config = dict(
    d_model=192,
    positions='rope',
    optimizer='adamw',
    lr_head=0.0068,
    decay_shape='linear',
    final_lr_fraction=0.0,
    doc_mask=True,
)
Each number is 500 + 50 x the weight over the matrix's rms, rounded and kept within 0 to 999. Layers, rows and columns count from 0. Numbers have three digits each.

# layer 8 MLP down (transposed), 512x192, rms 0.0959, rows 33-44, columns 0-191
467581531470419493527569466492429555509499439489551499444563529446395535535472411512531542428527508531556540572457505586602526469470548476437509503442506512546523574505462505559484502521443481432490522422546526524497552417504422552519485524521522583493380427524461539462481575495635510464542489484483564568440431496504461476410438525516451461508502537544614555504418557442483548512574506544426481511627507522554535517516439517519571515386494487482486470541510431508454460502473451522438431443615488477399553421455536499527585531523506462451525494519549442520366517489422535588
582505555511461470520493528543474509452474486377545448479506549503567508565527595525442520508477441492526488569483528449421458465463438412547504587442597573435553431443661565624486461403418485446520506480506595459547493453497543517524534487539469495452535441554572461566530545514480479570501416522386441442520544505409567455512491505520492562560512487517550495511496552561544455494562544453477458463490514456546503585573582502479543447522556520440443595584513496504566483538501463533477454504463556510529510415499518554487469521570574552490397490476536498499583406438581448457
503480480554443537557515547496473480525409442452520458479526505589512425409513501584548435577517439503494523599550553435429499509492474738501507506546589522533466420509512505467550510403493450528427491494451488485534465482476483546477519532467488486527536481535461521459568514541493472555523533497551516524457518519604529537485546513503480463487632472495433596483504489690514373487571495550572618448501492468551488463485430492493494512555498549497598444463470536513522559526461502428493521574545518587461507439455469470497416579463484510537516520485536528473516588565527472515
452466534472507427484472502479500473477524504552461499485579548513480409509448537480484458499487469427491434552463507544504457473516510553461472515521579476451410464482424424393503389521537449518502567410560529371476500562467500401497567445489476466548571449482441555399546509472592448522459512508407596486511502472449458421467497508544566469512619479576483559540505516445529487371511508526497549455547543483576490559511485502451527593474436460491481484451463413447535600562579485420439486393413521385496431529456518398504466490490507492518475462524576407517413554549430511543
488476481476652399457460557486532528534583459478462460461382412602452448471491562481444499474473538551565533525509478481503459508465508654562515565517496535570479444545458537516480594517476509477502387541535474581520542544498445369548467616506606613470539516520485492424478517515569466563636511505588469601540453523519504456507467503562417516586499479527413583504550416392587473466489597519581500509498524433458539537396569533538554539491528522459508541483469501532496405475556535534522401606521512421514540582561452436564466364539535523531596522470583509504451536481461462482
491480507500485483608530476578404481552523477486530458430397446512512505443506514507495536541433469487464542511477474526529554527538579386557399514480518433504435485572504494601476540471464435447413522512474463480456481456484483427475444625529557474461445441533472432441458496433584467522453418471626542505606520572525486520474536526474521575539482469481448504517377487325428545587516446511457550414491571452474490571555478603446521527443506502415511581504518631437535559519501454524493512462564479525542541530482444499437481493484514415512567474450511498437484555445438522618
499472577496475427455496522510500523571549557405512540567468543408549502511463539492521521440513425532501616507506436509492472476475571551444442427497405536487439389529500360556478580449534572477472473628526446445425390506461533458537520532494403412525499422536476554414423486480519478501427461480527519531524434578438553544456522512589656508506540546501539463545448514493483488516460620486532528424540526458572437496500508483566522437481432467561489448509579433437509474435427510521521483589473462447464628449516506532509573523542513420482637501535518641498510557507513407530
502484464471546456451494407477486516491598443460590442533468505545467435540517449460524506475470542504441502452499454636542452444475534678536389560465477508534479488525489525562560573501434567585422508469443505485498498576497555533504520428568524504411527388541513520459502491443483628526591536455492551537487554514574518527471493449457440491497443551469535534548473441471530535452519478401476503384577507539503487539474497503456497468467527525431475555520496501592465498447454453577475403567501518538456468531532505516475545541420552406465500517525528529398475514502425479597
487507511457588435446455505496525646622412447543536535479582495488422572478509462480493505517538579484508479462503564472538508556502499489444525501585606419469560559505515493497548521592509548548494503579507577544573489542577489445440575488486592456477497421505463506540571584471512552433514512630528491507487507467415443440537458510524492537474434495413526467525455509458484571553512476524490473545498487529540531488528457482495448452556547464573490465466437508540531447439518470558534450481428474521590498428492521572498526502615468569479450528516514625620539401529501503484
527427456488569512498505508525501460505516525439524587621475483517503461497434455514465466560508513456518435470478511490446517502492553377484445547537546516500554501486535557469564595403468554499555562481458520584468502453461564488537433463592464473540449583585487529539597461428474410526439502581538535404515494461531469524583470486449396477557502447474457447549485378555520432528521442495453506509568451452394475499576468413566445485625493444521519575572472439479424432505432460463529485567534539506528463537413441528476507552422527629454409552449458444451450532489588485345
518567542593609568504516502519499455434490658483439575520544517497517458528498511383404588648396559437533469458521434427416523555525463594502461599550475461454468521510515502423540472559426500452427547501490454498455549589533513566465472428443439466489457543491475514484546568442471566556482503394484551541477502523482535523488526407549467523442560559543527494516523472472521549450511476396420607418493488566541527585506539564592542522488509544491493536483508408480399511529468465490497530492440552568517474475537501535465472505427465485464564454568520477580505466600497555546
561473466524502491472535458565504539431432479548375530457542524605488470554436518425524495512436436534511422446569517514488449476455548381505517487486413482433529506562543515414582470440548501507506521503412496468423404504529460506496508486492513445469568561485537584515464465568504557495480479502567415534455492471675525462482525512558477498533547470459567490445508542541488530534462518478514567492570411506493473521474503458561602438536486561411452431441496601489531441503550529490466524508577595477551539444511519499554498577555423480475529448554445566450404503523509478519
# layer 8 MLP gate, 512x192, rms 0.0979, rows 34-44, columns 0-191
478509546499490460506515509504453455476454502496564566482440465570573494566505592449465474445413480507578575456431455576391534541533451465468480504588463536562473602458517519504495470453553442577480537510488635507493540431499559469531559577571492580524540478458562464499322563587490489539573620510546523467487510524509481517570533456555524504492462529521524456511538489466481543459405448573407439589513544530547558563503561471483494478455480470556459498427464403476542496589490611500515530467576550448543533548503448497577432448482495608498479470501476536464504443405503504428
547465501494462534512520529508480365460480487532539543385474608486489493539527465496455454451380408482500507422545484522561452563547513527514468540524486487534568487663490508505554526512469545464574489429522560542500528510565586514412545475527456492485517463471465509431466561475442556426528504498485498464517547429527451509489405419502481478518515509492528419553462520594562583520443530524474486551535521522517456553433511450417452499499628479544573561502388450373398384454477478555544525520528532476525446479540421501406581521510516448557496465472454476503494533422520478494
522433480526474484537470488486583464482502610493520546467576515550491577515575505563531519505430463517441536531531396570530535483497512467613412541500551526526582530462436478543551483481539473568432487485435486463443505513452479483506507509560528629608538467501489466575435540486453401504525568502502498473594516355564557589490559506534469481474554554484480526502467468493436427522488461479492511521541487538488406406483550472447397466560514458530503441407447480452516430504454533420500502370501542439498542501514481589517505515499432575435503592500431440519469451520544577503
490452425538509465552405478502520486514546532562482458427526571561487373453481454567537517444471556482503496458474554501484546519607445476461463510497523454477531495445445507515583579544515491513460482419426547501492411519487521499541518473489485487442524568572388559537507416477423445407480385555471554426562489516491492491521496483554401542434553491495525482601539549458520548473555563502450516529545523470471533544478533482409534458560529521427499563598540564512544524448501542466468581333576475594421532532530442628401530530391531554554457559519519397561497487518362610527
519585444579438510471451569571564489479480513463560520532504562593518500498526508429535555448563533471592455511474510527567494461498420485541525547414490540485505506481432505422550496492546461510558521504396602547508494530532538490535464443475497421614464477553590650446430554550424431553558502467491394511461576451637497463482457504435490484548511416569437589459460409503465511477469448477447539516541466457547600469513554539426542526428547449539504568424546500559525529553571496602394497496521529505579398516630451609518460562543535464496523445496458452516561492390536532547
522516399474436424533455434619467469542477450483518578602453524563525584563536582489571512515470483426541474532475549561571494533541461477524502374442415484558465514610469511571585512509540554505526492537554590496561436462447523413488538589483512516462509370504399583547453543502546474424534577554486506472614521554445462573475504437443521486535571509573455466481533553529400523568443591417402456532413494525396565558486417521529523390463518492478448531531570472464444412575488430619440551531510539614473410500468527409478406561581444527457438490517563483501509487523458478510
474450482539420495470541607544489434575490552607497511550481580481543511492510496510439471476517474484466442480507516535492473487547481519533553462587524473471494485539575514429420526539522456469479499427521552540491569473548590475476514549450467600498539556505530564535523576515494489528447459558426541514518430486479550533464399487554501528491575509515475529586451452477544518538518530479505536581524446582514522507559529440598525535487564488605494397457503434349473481500536523581507514559499562475520527384519522539455441519504567562457494540396455506484497514501505556529
534502499439501487481582468538489563516444530535572550498373524567489454451563557463460451529492399481547558511479551641427444501449449494547522397488446399524439474440469533478517511471490471540537536518547553480513553541456463500517527496468459518534535486502504519447433487501553435546586526442549544516605535508484440471416528541572506646499384554499492504528540488412439547483498492456451455470543474454521534548530450535510499495558484568433476398573426545538489515501486471475475507460511450556554526428519558440504420450487461482538479513482529487474574445429444516411
506532475616424459495485479567546448527482545493417538465552452566552465530557467481415435470519562523567466421404541511443534430513456483480458535494539364498455553539499455467481460429486427582443574456539511555527423469462447454480515527534492581525522383613447500566503511569429420594399501565517463433532519458468559531617479606485493482349485524582502487453452534511561457539422468555400450500492491396527530396505536437416529448532569537556471493506509483468459527464485555508513496504507479457422513481502455550484397506480535497533491471535595479507514397597509513550
514453503439522550534509491515503468535542538514531480459531488484545517523503451442396439524426518397555463396523524576555478629428596490515564471539438426580459446582536522552460525532463474393597470556409459448470581509475473500473536442619482462498489493463523498424527481472432586509512456488462490598522575473515527453429514521533578577502516470507572545443496483469509559453503514556459575518520510551482477571548538437527443478441579518435481490582458516494424568398493467525436507518577544481532442450547535406470525468410461517619466436513501522590484568516412558516
491593453531491452455461523504492463499443454498592556499384456503482589467530499413471414494432493473470462580459531518470490496505346501490623485385524565497493484482435538585550460528442576508489516550485579543493529536549521457555480577472479423473555583521466429483538513588516545510524428400372526541532562560468488516462492474568588511475584453489538510570501512452525591430528527488466476482486545507629468485517492464502417513549507482552510523464499419433425504429458534484486539479500446473530385520518494448602482495488508614468470522538465457602618553526494494459
# layer 8 MLP up, 512x192, rms 0.0986, rows 34-44, columns 0-191
539555475471518516429514464482554573460541465455540478521590541476509432444540438487563574554485492554466491525490495412512448497560477495516591560462522468511551442496421501544492495572556600458520501469565525522457480550504461400532506482420514613419472583567410463548607467518528519518397509499539549473548559491540492482478544513477482420469455541505441476524537502554405467520476480508468440590411459403401566448540450506501583438506556607441530509596555518578485618537494512481522509473459445521524556387469481541529507434441506464494450539510441498528469517530526482456
542383490489476480435455541504500548479515589466443572491521478553545476460528488429509486538400461522545534489499496471520567471572559541584539424495560560481488467516496504466464540514517587392505424560610461463439438537481486490429539500516532521518495405506480451530543498551635576556621487484442447443555434423520470519455467469505546502440509431544495554533399495514501417483512512514531497516544437484434579508475413443524551524544523588482489490582520458420510426491499484517525417539431490494486469450557539373482467513545498548429522543435481514501500457473497513470
479569444433517383427444521468444458555561438483441478616563428519486465492524533489532454440572480554499484501442574575478532430550432474513505524494445572504577549511483552505542491509515442530428457486486490406482403505603521523577508444537542538476477522531463445518446530482407459598482367445477570551471464514467395590517386480551441479497470445559527573503478549513466569455506475529483423466599543456474541478396500491496478470460514407477478515483420565517468514528552448451478467553477541512587517490557449469483593497518408455478389518566415521507475465421554481514
509473443496530392503564512451515511580579538503375509485498518556449473528512477434507398474485439452573481503479578446483599505578502451535430517506489487453506509398502589450581590487608593540483443478402493421440443534525512565482465550486465561531552479522552506447581517537509502507480548522470529609462370446439494552459482450563399487352572445375514465483494453467514591429509537533576590445480461482510472515442431506474483480572385417439522485552538479441529449494488482510462478469513560566432544449496498531410625489476633520473531599471468434467365570541492468519
505486538493511515522491516485448509462476564498565485394552447460461555601486621553502479578550562523519479624487427498533517593471571512541535472555536351490410489471453475543552446475461532480433607569587532536503531515460511499485553602534496475477488425574510489549576491475522495476497496579496490385536493453499520548562494459469463422525597367480515399579423519463473465507445455559524525524511539524540490473529413498563466530566501553472471487435349582441469558473540522463522546471540533416598445521472595401485497533454528608566473523552503495439521543456499490545
526540476460507445480442515545484431449556547453494590515574433553470495501508486373492586478472373482562440481458545452670468653494431531435456454548536439492592453569460507437522471519481508438564512500498607589562476456494407448488535551474463554510529469564422550580457556466461511526522560508512559564552490478391508569522483507580523459544533454560406452510532519530513483494539620471513451570606502518484610479480422465462532480560425468515461526561553409532556493507574513598525469489570529499548586499510503564505482468546442418538444465561496461555423490458509438525
525484513466396608476546566577535383481440563512508523557562569484459479498418472474514494502493444459430497492508530503495510468480535527516409488451473535407520457527475503388490437489416465466540425488468563560522556454512472495594488534546545453423468540580478532495475502534587506528517521415492457387524494640426577497561442461459521577513530519518469492535498520481518482597454510511494479601507449442566547429568563437556518525438483564614539422463584522451484459556522485541609409444420455437557465520465437472423459527469420532476520447428589482514453491488533479581
488436506543442499547504511574472510483552486464526495591458496523485482480516482563532491463484533476452471521570528516508429513449465461464466478499506480477428473450546526537544381479561468456456494569409454482488530449512568493547481517493443498473485412447511476498611531412512481565513527509438482375475515480501451541571525519436602608482585370460479516470495455465500455601502515498478501544568491571499437492474459556548459567504437510446488486542551534552456544465545372580573570607451564578466468569462491515512496404504506484601529560528432507469508610577506534473
480585511490500530548514476485420581489554473468497568576608457505422447469505496580562498522503506418565431431488520549483562508522570475525515510542458471501476513515500528540486552440553460519503580515524463325538519413547509490488472533487539487497501536383508540423487570485443500462549388494411563549428458564542459502586487521404463487559503535533566522517518468445433612483422405472504526381569576515503558495455595479427524548372403399412486499510550540535510530448523502469479567564537517510546463450561439487703527526417500539522471485473501562502391444449553425427
482513558477533357454460549522516503501451598450566561418556503482535521470496618491413427526484513480520508454463521549479530564472504497492522589557529509504438518559517546523459456462436509480539352510398475522434519456522474419453520520458466457496469520504593487539500495504449520469588511449487513570464515491463563416412503456593565500535573443510552476499517567424465519439385524464519483525501518581523508494458535464559482433397604458512445480521409456446486515459516411361560570467559592483574482410538510483474540544465511481562509433572478561481410454515502631470
528459576408460479459555553491528434466522523499396455536625545491467516514505614498501492392483432512574540462459488506501481558526459504445545486516468409522458473437576397411565544502546477545501494418469488488512524465399482542423508452528545578481490501526375514468557461441549545535509542520479480433480471496428494523559516531509412565538473519549526451423496501491515530557409480549445500437465429514527483516634501542536514572425475507516518478541493483466495463535505411517556459542471512467519500502460444462501529497493457427443554481455510588431494500412563494383